Weights of a small GPT-style language model, trained from scratch on English Wikipedia.
Size: 12 layers, width 96, vocabulary 3372, 1.99M parameters.
Training: a variant of SOAP for these matrices, 83M tokens.
Each number is 500 + 40 x the weight over its row's rms, rounded and kept within 0 to 999. Layers, rows and columns count from 0. Numbers have three digits each. The size before them is the row's rms in percent of the matrix's.

# q: layer 7 attention query, 96x96, rms 0.141, rows 0-31, columns 0-95
# k: layer 7 attention key, 96x96, rms 0.138, rows 0-31, columns 0-95
q0 098:496470435428551468493442483480514492509491451496552485550557561467475528562540586551544495475557475506464559508548462494481419455509516488473541457434559456443473458498477566474534544553529486496469475442503517467455489481472516501507536446556450490535446564451482472456498497474462467593
k0 088:547504559456447549515406559500483537488510510499510489486587517540479528509503485509483488521425523542532532458512502522505563522421545441546563520534527578502443503459505448514522507511519573460515490498469569512549533451527478551468415446485573526457475457458541471534458519483480413539
q1 071:558536519453468548492540509493546502535469570489550520536522491579553490509442457465509531458514487517518493522490412468492451487506503567500529510506543469426554438521503536384542469529512487510432462490473490482502512413484559512555499542523482400499555508481494524518401529472450524553
k1 072:482466537405456513460505536436489550495524494437494509472525526454520508594517488505407498502438427476560522482446459519462507541568451509528535437431519503527495497488537433553507571480524541486418513552509504475481493521511510435489530436519469588457451507471531475500539499566501453519
q2 091:494429440458464474477425484467541540504452463486534441532470531479488516516528570522576475489580541472511502454533463469516455492503495483425498540444497422530505472482462488465508540536536506512529421438513539513501509481484478560478521491575459474537390593482577474477457452480459482494
k2 080:528530557458493449512471514493483528507468439600549539506529513418571446481487482505491478516481466473546528431493457425505517527472443428572506474496505562447507480425475470527544479510516530458518487466517592491559480494519494482496458457490561554482493445467505452555473572461542452573
q3 091:483576579530447590546504475533501515445513525501438517492399482468517478470507508463425492511447512543528506524456521503505526497540519541535473529498431543485449597573555471523495486454461439483499564549558486540519478545501518458492478494470559551509546456500425542508460431530531478485
k3 095:484493471539509442574553531526536425515457525417475465517445475506454480442510520492536480522491461512401488615511579534477431506536479515456507616448531478507509487525445553539479494437435465506508528486521478446469470523470473493501504545504560474506546493517459470523501521480537571537
q4 091:441472488435496509487466465476489502514486488566486499528515507505453518543567531487547402521566495492492516477544443483566423407458513450486515467460495508501505486375450482460509503518556553521496482402468465493506465493468505524520503526583444475497455494513514423496564518460422465504
k4 103:494504474463474528402486446474412524505522451540541561468570508544531539442465492505425461521505451495541502463487496476508561466525535486524586529517462577498532464509545470509551515531487533466504466459427542524566506449543513488449475468475515610518484461539505558482559522554492466548
q5 100:554588548504440475562480507470451494548510526593487483521446540442480482538463507539556459487516472458451514445439525494517429481551469520555493500515447507483510466532438483553463490467486451479473443507479594473484538493542460499447516435474492515528500471489484545456456382499477566520
k5 101:534454491495468485584566481521547462423523491506420492523514441385540448480525543521585449495442527458492520499514495496465434507530416471503506565537458510492524531515489482488476511514487433501524527520512464427444516541472523546538420503451522460481545491535468469537462502524537417545
q6 132:474524444483500507503426441524527516512525465487549538520536584399527494486480560491550473436578511477547512488521527415503488492455482484476543483517521515456493452485480501437516560488551569396562479431530456436436508435452498572472538497510508475516487504503545470522492540508544477445
k6 102:492412425468482494439501551520502455520473533498454460561457547545496488427485399483503449521454503546495415505538511541510471477490528443558488500467538520456518495575506507435461514507482462434523465438509510470520458469579479531509487555534439467542497505531441512560521459487537555431
q7 109:563558531525534479457481563493568481521559526518486453517458570578533615510523497509545509491462452501493514519460475503491535501495508543529553529481511465436566514460455465496518535542464487564543431515512422570490532485584477463459500504542487510520461507557502513493456535468433598520
k7 127:521541524468497456502531458531605498595515559571528457418466492526517476504513481543544481470534439477509460502517488512529507482461517448495508537495456448491560473426477547558457415443465521453491505453540466441473448515487497584524533522523477549525485489505517576503514542463461560427
q8 123:534583489508537454526479483475427473549511435525470500480410496526492485575470524534469518457525505464523454564550541532461437494497533483511500460565510473534553413475482438412513468466519521465488511547429429515472517540522480526444483509465448405508539544519492435492515467456537476461
k8 140:512491446479544505481428510526498520533539525489495516454485536461490559583478449482454469459493430489450539523510489505546392442482433507498511448500570508546399514486508512522467469491545497571511545573462433537469509532455412470493469483492515525466536426485431477518489508491428525546
q9 122:506453463520468480452541521520398492495496482510526485521433499458444512478493515508529494537490526506483560568512523448454491519600565503524491519508471495525470511544581510464496442508527548525493474551496515487526487475458528444403604525492547549466494494446457423562493582499582549516
k9 121:531479593527480500594476419475485488511471456507505539516501523433485495487529529521520493569477462442474574481450556477497482607502510563491471455521460574509503452496519501467544539495529490553554398540567450489511499478481506454539481540496552521487487465480500495516527579444579470463
q10 117:576581514467467551523527515520596509461435512530533473533467523534493471445463487492521492520539535554517501496492522509545504488449491611489389503457491427454454498590577476458471500516514550513499520486482499578497567478540468520539527481484512484511468537469460535557553452509450533459
k10 121:435507529513463483500502511529552478469472483559533441525503448451504535431366442491574473485479542435510523463561477514532503463474508463496613502487564514521528522545498512457464511531404514484519505499480495441465540535516560463513536463465437498519493521433508553556521464556521537528
q11 111:471547531436485426509599453469511504441511445568457463381500527537501444489451479519476502508522459460465486592526510508550494483533527533513518540412483520449482495490435486487477548488567466476493456499548599429525475528542494540482487486500499465474472423489506550545510523486469492527
k11 121:458531496458558494478557493508509472460473557519491479544498549524436486466523512489482503449549509525493479427446491426550483477460478510521534527446525560478526500547539551499447435516546452502449440511549529523507532458526482505595538478526520550578506471501366441441514488516587516497
q12 133:464466560518517474512494462460508501537496470555468542537488467447451513477474534565488525496522402541503488485563535576494532504509513506537557526513572551517517523460501433545468453418485506486581541455516490469513470492543488553446443557504442481533439484436505542533409420439490505469
k12 132:430529510507570441455507491501472514540516502604413502452513567491499413527513535511508484554507417478497491519453496555539507486548481477535463521543508445552528557526466565605453517456485462509429505459538456467522469513472511495531492523481468557465555507529426542497451447476480535497
q13 120:438502512536513493445466590526516569505459490495508452557443532474449510528473437474471478497539567461456549479538525417543497520465511497469530492483482491442459483486494576444467500478503577525581547496503457531468510575556481515519462498544469520429483480503407507456444491455505500593
k13 131:444512451567620410553495521569461565530464521424486451496487599485486503461521495511535506498547555486493501493496505529504532494451492453490497558519503488477539424491521499472455532478506559430560557524530462519558551510496515478512477486517533527466614464457520505560492508526513489555
q14 118:483497501496517485523489514487485460505553476542526404481528505517484587413486475543481529489548536406508536545530548398456429490485464467576460515517475454498482512555500405569571485487419493527487485487487486546510503465437487545445505558504477489480449436485490464487560506500527526448
k14 129:491489492437396480483480501518451507476485412440542509500473465547527484517479532526492513512467469397502565463514532452513570508512468540490466513493506512532546485552466419540520451425549527501463474475423529495533551489460439560480529438495524493443528470532476621487511534493441520498
q15 123:524502468478509564556492489477445548500528474516543529591531495513518510523539494470484549425482457494516498579546512471356519426452503510505474524500474513485498463473445452482461559580502557519501413524490500514492485469492431434459514522506524450561511511456405499514492526537448457515
k15 130:473519444441446536533440444438506503511499483581549551478522573526477577546495528544505409487568477464439566484533539528407504534556536571497510541497518501504547521482578532464484480582523501507504499518484476511552490529490474560532516504493541551548510536471487429468552507487486556522
q16 075:523512500551593528474521555509547528467473529466517523469483498513488514485497526426463600504516509546501435554476441527506511522593507464539539509506462531504472525532503483499534508519539487471434534463475570501465458555544481449526492566456531469502636476476443504480536456601504550505
k16 084:411528533495490477533436508482473503505494440462558545574491584469507440516516517493533404494517456409426508418493521484486526391531432548553492422510516535498544493490461531541533508489508548496491455496465525470475464465521460533538532446488518530454454492497505538523501468488505413520
q17 106:494557503546492492496622544481478467539523534508487537486502435521468471469479466431474512522483536527560499477496579502482492485491432497550513514594493537503512587582526464551515417501493446492467512531479561538489485501549431502495519489486507490535544443512422544528496460458605553489
k17 114:428553519527527481495568508466515488486495500481482459552510446475493456471505492489512515477493526456370488519496444470509505493517478576458484487444471460453551495503483565422424504498510444542558470524499449446441527530435495491521571549506491413476506566507497486518534457447488538393
q18 067:444498454503544454548452532507483463481572496474521499468517467479475550481551483398432587483544495514520466513464470498524526492517554500491486553523519518487500632487516483552501445547527413574486528511562493519542454527504433443551472526458514460545516514547452531493501462522538577481
k18 078:483464547481467466432457584560571491479454566446486511535471527502501493432526494434500444461590465507469539420544484485514464497497473524477465482458463419469484456535441525477531462458506530564531517473531461483501445467533472560525519453528524508493458530494454611485426503524494545493
q19 087:579509441549497443511439496475507553518547494460484462500477537473541514464487510528519552484539498462541501486555498527448543515484478458457535521536517480518513411495413537500425471538471554479549475499488446389412498487516568507478510531484592448512499559533554522482433567478523513522
k19 089:455480525465574546480443472471450498426524509449482484504506541494534526507435532479452479473488539523527525457558491474546524467397472577526493453503500502557462527531510491565462553492509568537525519508546529593471490474484458480447535419502408442489493441491548515528521466513416456490
q20 091:476436472488514492486459511494501478454546484481498504517474488483449520521544520488438522502456497563555544503542482565485486516623554453520463565487511565485516553435524536532563553487464452520479565545474555541588490483533453447547494438491463424483551524477540521477560433548463476506
k20 108:449532475521566512485481514554512573504519497423543455473519580518513523444519463506510488446506451491614486472496454583428553546561499485532486488513401478496569478438466556506491488533448500474452501500497447493548480520489450476518528510482492466483515539459557559427453464465449537481
q21 088:508489527492448476464431476522477535505464503427446478522516517349476504474536568457441538481542443500445475435520592474472484514515600464497482485487457535516461429513482535430476493438479497500534495502498484451550494556551527462483446567473470501488508524507513540504436457475481466472
k21 110:520499449451492515500425515519536524456471568479544532496458541480490601475485576528493482516532502511517512507540564498454477413443493491460525374513493400511429465515490435518542454426487480499507513494487493527412542522544502550468429539529487503498482492510414541505485518524472486514
q22 121:499475567472494500481624529499548470487485533517503457449457410570460441476491456532451531510435484537526557540473456550468539510544469499540497512487466543554536579490536473541521450543541437515475505522491576551495428508482449485568536438528462467515512509498456448521511446524510536531
k22 126:524485389541463528480483508496541445454542488512513483380421525618438547456514481565483479497522503516492458466532502509456540521541486513504486438469446463549550463474476475466526429529550494449528527444540435480490557479537466501462528508529460452467503492456474484498510489550458545458
q23 126:517473508532489510546445540555474477518529489493490519504516468488482471552433469475427541588490565497504510500465540561474473499507451541490394568498494513499551558465567467505483440576470414533452534557446540549542521536446528479542452514528473529390513501486496479468539495549545484494
k23 111:506426418472505506543510513532481507560531451513471553491530530529539544548496444423483415512556495523497463485519498417466509453511556484498469557490474500435547479475547516470537555462441483439430490461446460450525530498571488605475547457439492508526518566543503537478513484534512525469
q24 114:495564558503423558570500493578516522489503499525498496471486548458462541413521531474454505536555424453452584509526477500479518532507565484470499497466423442534562452505478524543558515576447489505450564496519487476526494486575569456508528557483534529526433526551493503544476476530503473525
k24 113:476548447471455468514449568482495493551491504410468583503525467476504579525529470429498537500528517443448540451595577515477446458532523506532470490524566459503511496512480471491503462528449440517477497474486404553462487427489498427521490498449477566463504476498483500476537464533476418478
q25 123:544483482467457509509421482474555515435499535566525510501474511533464516412517462602470464457523507522536466450537559480545525519471459453516512463504574527496580414545485446478455476545435567486470453543421530485505449524435476499507520487462500517497494473537458469440560491463523553490
k25 128:463548468583494508522490567540484487514510383516503469439460513494532543481511505563517504464470510461523581509532488441497466507494401548546492504520513470531523454509490476485512457507415571534435525489511470525470467509409411505513521470436518451502485485531503492421511546421495557463
q26 129:421552446484556521479554491485454485497482437460528521542499460523534552464498414473510497543578475473411560539535497526443513521452442548533475466513510563553500447529549493464533430578498477494563510503516541475527552463553521487473485500443538554460563497529540486461461508581489515490
k26 146:555527492450569517494510454546500463522594510502507519508544510428570471439505445468439569469495496463461489547478537470423520532496489516531481530497472548497469443538531525476503537553514457453492542512523497457559526380490509519434544603461524523482481508503490477446476490574487555448
q27 112:465519488463478462452509540460501455529528478494427458521591437521486507421509536456506516523532432431456489509525519474449496557569507564507512438498521541493505431521444609525498477504473522553539455495491532537427510478507489539487469496587504447482468459521538489495478529483483490377
k27 120:523491530545441526478511543500331466499524436483546562434471511491455502502604494486480537535547470467499522448464504415516547480445560483502466509486521497446563487478410551518531434547479512487478470447545473457520480511542514502474537507538534513503523476436491536505469483476466478484
q28 115:459411563437508555449512516449521503485553559435523514510500541530492470456432559485543514465444553495499531483511499531440541591498491487470433492448435523532489533497518518519589487550381464505499440468495501490567551489519554540494545432484460514545497500486445511524499494508492521539
k28 117:513435511428528508465530625488534420535487457509575499512536478454530474494520606510474455473476468428477489539529500527491555480529504487453464501473413523465519509479503487542489529491524532469518419420495524529435452514472512527554454521524428555498460513440533490558484449535526512529
q29 128:540545476522541506490453472524570431529486432565551554502415499460494478482514484484522452497537482557505501485525527444385517458458467501485531529447495477424595518468489439502590489485506464489475500489431547480528502467537436501475507505517513501426499551415516556471548477552506484491
k29 141:502474458560498555505407427533479474460532519487547549443489514420450507483531508463553466483463556516528475438513481526557513505468480485553505511476528537522492562525465400550543487457511550487442527480469526514563521456415550470545526533488515530451514482438557526444579481503521470561
q30 132:475522502547555506564436589451528567467497545514494517476507507492502465554479498504460459447536502537504446507542542484487511501583457501546516477479542574425484546519494574579505477502492497528475494417388568457526468536547488538426509483510513454505515516589483510517490466532441519470
k30 132:519512438525564441545536464565449511513484472464485512565460575518493554500511529509419414510524526508591508534524516540525514483512517464516491559519564476513421549510485495475457476428503465519475479433571476504482491523513436528429463506496504502563484486434432510508562404495505507453
q31 119:521480501463513474448500523496414528483505485451520474540482451463510536492479518486485485620516537463496404499452485535494584527488494510520501494473419456414550475425466473422499529509455577522524461468456507524415509580447539497482461564477489476517472459547468559456503464519520501482
k31 134:476481496496500487470532489498409479470561565441519484522500461488519461482548562546504502458443525481498458547521527530555446491466523553528469550575433457495445553504570408455506483506509551534459578555488402514520471485509531532511557534545500513569492538500437500563489533482474561473